config.toml
n_layer = 22
d_model = 128
n_head = 2
n_kv_head = 1
head_dim = 64
d_mlp = 320
vocab_size = 1024
activation = "swiglu"
norm = "rmsnorm"
norm_place = "pre"
norm_eps = 1e-05
positions = "rope"
rope_base = 15200.0
rope_fraction = 1.0
qk_norm = false
attn_scale = 0.125
bias = "none"
tie_embeddings = false
parallel_block = false
init = "normal"
init_std_qkv = 0.0368
init_std_o = 0.0
init_std_up = 0.0368
init_std_down = 0.0
optimizer = "soap_variant"
lr = 0.00868
lr_mult_up = 0.861
beta1 = 0.95
beta2 = 0.95
lr_head = 0.0125
grad_clip = 0.5
warmup_steps = 200
schedule = "wsd"
decay_fraction = 1.0
decay_shape = "linear"
final_lr_fraction = 0.0
batch_tokens = 131072
seq_len = 256
doc_mask = true
train_tokens = 284200000
steps = 2169
dataset = "wikipedia_en"
Each number is 500 + 25 x the weight over its row's rms, rounded and kept within 0 to 999. Layers, rows and columns count from 0. Numbers have three digits each. The size before them is the row's rms in percent of the matrix's.

# up: layer 10 MLP up, 320x128, rms 0.156, rows 107-120, columns 64-127
# down: layer 10 MLP down (transposed), 320x128, rms 0.173, rows 107-119, columns 64-127
# gate: layer 10 MLP gate, 320x128, rms 0.167, rows 108-120, columns 64-127
up107 105:551509467476477474494469495484519489463513516528470486537519512485486531504504480507491454463507516549501520436520531485484501504528484517467497488513496485510514544494544486486452530544505493
down107 107:495461512513478521479468515492532482533560498510468533508507488524488548520494558520514498461482507517497485497508549465498514458519510541524485466524456524523487507525486484505505450510525454
gate108 089:469518517538476478481498486479510479492476507480507525513452505499474499497527524503556487504504474524514499473487510512566497537511492512504527565531455488551430499498543496515541514528529508
up108 091:522553511491515506477487474511507479505488463461462501492513485476500536530465485501472465489522536544524474459471526484514504514479513521538501546511541502523465502497504489519470522548535509
down108 091:506472470459539443489520529475551490500472493491500507549511490472492480483483505470485476488503476535514531505497499472505505497507535516516517445506503518525518492478551517496509534488465555
gate109 104:456474456471489506482491492485531504484477548540509506516525474482468517551472574445514513512491476528513495528480530517490510486485507533514529520525477498542464509505500462514508492523498487
up109 106:502545531509449440526492506500533559486505446481514517487475507460490490522492507504493491490518482492535497504513476457489477535520516506502462553498518478526467496510515472554530496487489532
down109 105:543507489477529490537471539488508496492493502494488571522496493531507490465529507453497541497483524474499499447479528497481476520455477480496483506484457467486505551534484472547491493441511499
gate110 097:510503486530504526499493460499490461513500483501461521528521469479496519503450503510469511470483504544442505465483470478473521524532463488520457500501505519479469480536443472533471444468478526
up110 095:489494488530531464469519484496491476486481525497531510515503511498549535556488488512492501500477491551490506519482515503532502515481482536499500519473493496524545513528533471494511520456520519
down110 102:472559487498495506495516473545493522475482498499531535503483513530494520460516516473491511508479529459489497528464501543508487506474499483495549481509504489476494487494461468479467529509480480
gate111 099:494503507507514562474482503437526507504497488517522457488503458545505513465506499501520453480489513565498503485523525463522489509463518456495512491509519538523504505476532520516511471487499499
up111 101:509491481511527503480533498476502544580491515457534497489529510528508509481498477504522509505494535479478489489548513497511491489459575490470474503470530470493477513473465482538510465466499485
down111 102:520485493483507522506545492491461520517533531490529523463509545519473484466517483485507514465543474485571493458497471485496571492503538477507531494474480520472460503505521508475527459485495502
gate112 087:502488500512513501508463478521500485477527509500483509455521488472513498467540507498503510453464498517486499486488464478478488475505521495456464472510493483504493509447484514480525461498560538
up112 095:497445487458485498489452502507526503491481529464492508508473512473509479467459478499474512542476552529499528559505487504493525492507490548447509478487522522501472494516519504495492471456479507
down112 092:467501504474471512511485502518521467469498517486477518474511479524506492471516480492514524506471517474461548460527534536464510516533457472499463487550499526544520501500486511467559492455511530
gate113 103:508520529488499532470477476520488476490563492511465536489531526501489499510485492497462524468492506528480473501469520478496495519455477519507465505492506426505511483484502540502488524465516462
up113 116:496502504477533460488497514520468464512497494501506523509506495463527524436514511544521514456523490508512487491524499492470505580561500498518514489541510494480491515515507521525528480502527481
down113 104:493488500512509479482483490529520478568504515535516476484506512532494494485554490509505502514498522489485504488494516505481434511551498536496479460524515452496495499507480493502503496498492449
gate114 108:483489501505517528556511507531501510518518500532498494507557478496501543516499506504510492517461478481491502524504512498465519479519480502455489481532488502491474467529531449551533517555482462
up114 113:498480493504515462500467499548500539552485453453470514486523486491510508521487504507514488500484478493496508485467552520473473534514507514530447492537464483509515485498575484540449489482501496
down114 105:511520485461544562485510489526504517472534506491509502499475489519463477508519520521479504499518521581524517486492534513480432522531471504477530484496509521488508491506485490530514549481508514
gate115 099:490522513491539485464503470501474498509534525539514452507511472485548518520463507462515491513464471474482484483546512514533460489446489489489500502507490529480527501480501489488494484517558499
up115 097:526532493517506491505454500492491466455527492473514526503520453523483487499501480546462474464433496444506484494503481493468499532493490499501534511494541545477485506517517492476495480496482519
down115 097:493498518521495524518555492470511501498494499470478480514503464494493483483507489517491463480508526495523513535476524541465496473504560456472483505495521501512520516524499515506461555499493490
gate116 097:546485522486484459487486494473542480478487510540507491481469498535462557502470510514503494497522514535487518495511488490494511513525476510500478506500560487525484501458521472466493483519522485
up116 094:497492522505484517496509463500462533528485452463513498495496533551510476486524517504480510446500484481526529530486465451511494493496495502476533467464465501498486489501521527544464465483502552
down116 098:531484492456519504508496486528472496531520461569486530492535510467519534523510498508486471498503514492475520461463520476523510507483510544517479474491493500497518485523414456492479511493495504
gate117 102:462508500501468499494520517494520476492522506450497500506499503523591485501508493496457534478525484531511480445525480501513534506468509506534519514473519510499497492537504524482496472554483476
up117 103:522525513476505542524478485470477514530519498503489502541451492477495516515527486484443474545468513472518497502492499504519497508501530480503492484481532524535501488513520477527527533503505516
down117 101:480510505544524536524461546482454517508548507516471543505491524497497536479490519507494480470543517508490506558478497515524450508530534520491505491456541544465514470500513510485500475491501507
gate118 100:528500503485514483505505524526509480470538474543514509544530510506494468498509552482519500529528459471549492510491507516473475546516503514486514513508537470473538493514505542554479472470471516
up118 081:457479515493523539508502491491477486488527492469512503487478506490504550527515484526502490466464480498475490510466540482507486466446512521534467481500440514547513529458518455492511535543483522
down118 094:510525482467536497490486449466523507518531515483546497478483479504504515511473534520526487463526491521491526516516481521506485513483515496510504474541506512454534480552542503469491507499475511
gate119 104:526491511507484541505510502533525516475514498493491502490481466508497444504492521530499547472453509516497517491505520480472514515479495490482509499527515478558461481468494487523461513517447515
up119 101:525475497494483527460489518474506513491497533501532455486491460521496475534533490571483522522488531472548469518509520496500544493527494492473472484464475480518516497514514510551478511484475483
down119 097:516488504467512475487484493491535485531461530483504509493509458467511523462523478498517484531541530523496513507492477493474452507522521471499510445479492502484493533493517481519470511477545432
gate120 093:550497511506523509538488496501498514507503475487450497499480536473524501487515509470512520493499516495462499556559492484500538507511477498504515483511470499551497487488521514487478455495495467
up120 099:540439476504462507507508516453501493496454467530455499495483521518477531464523517515558515525499473531494479508496540463472480524465447510494499530453511471517514463488487498500519479494464510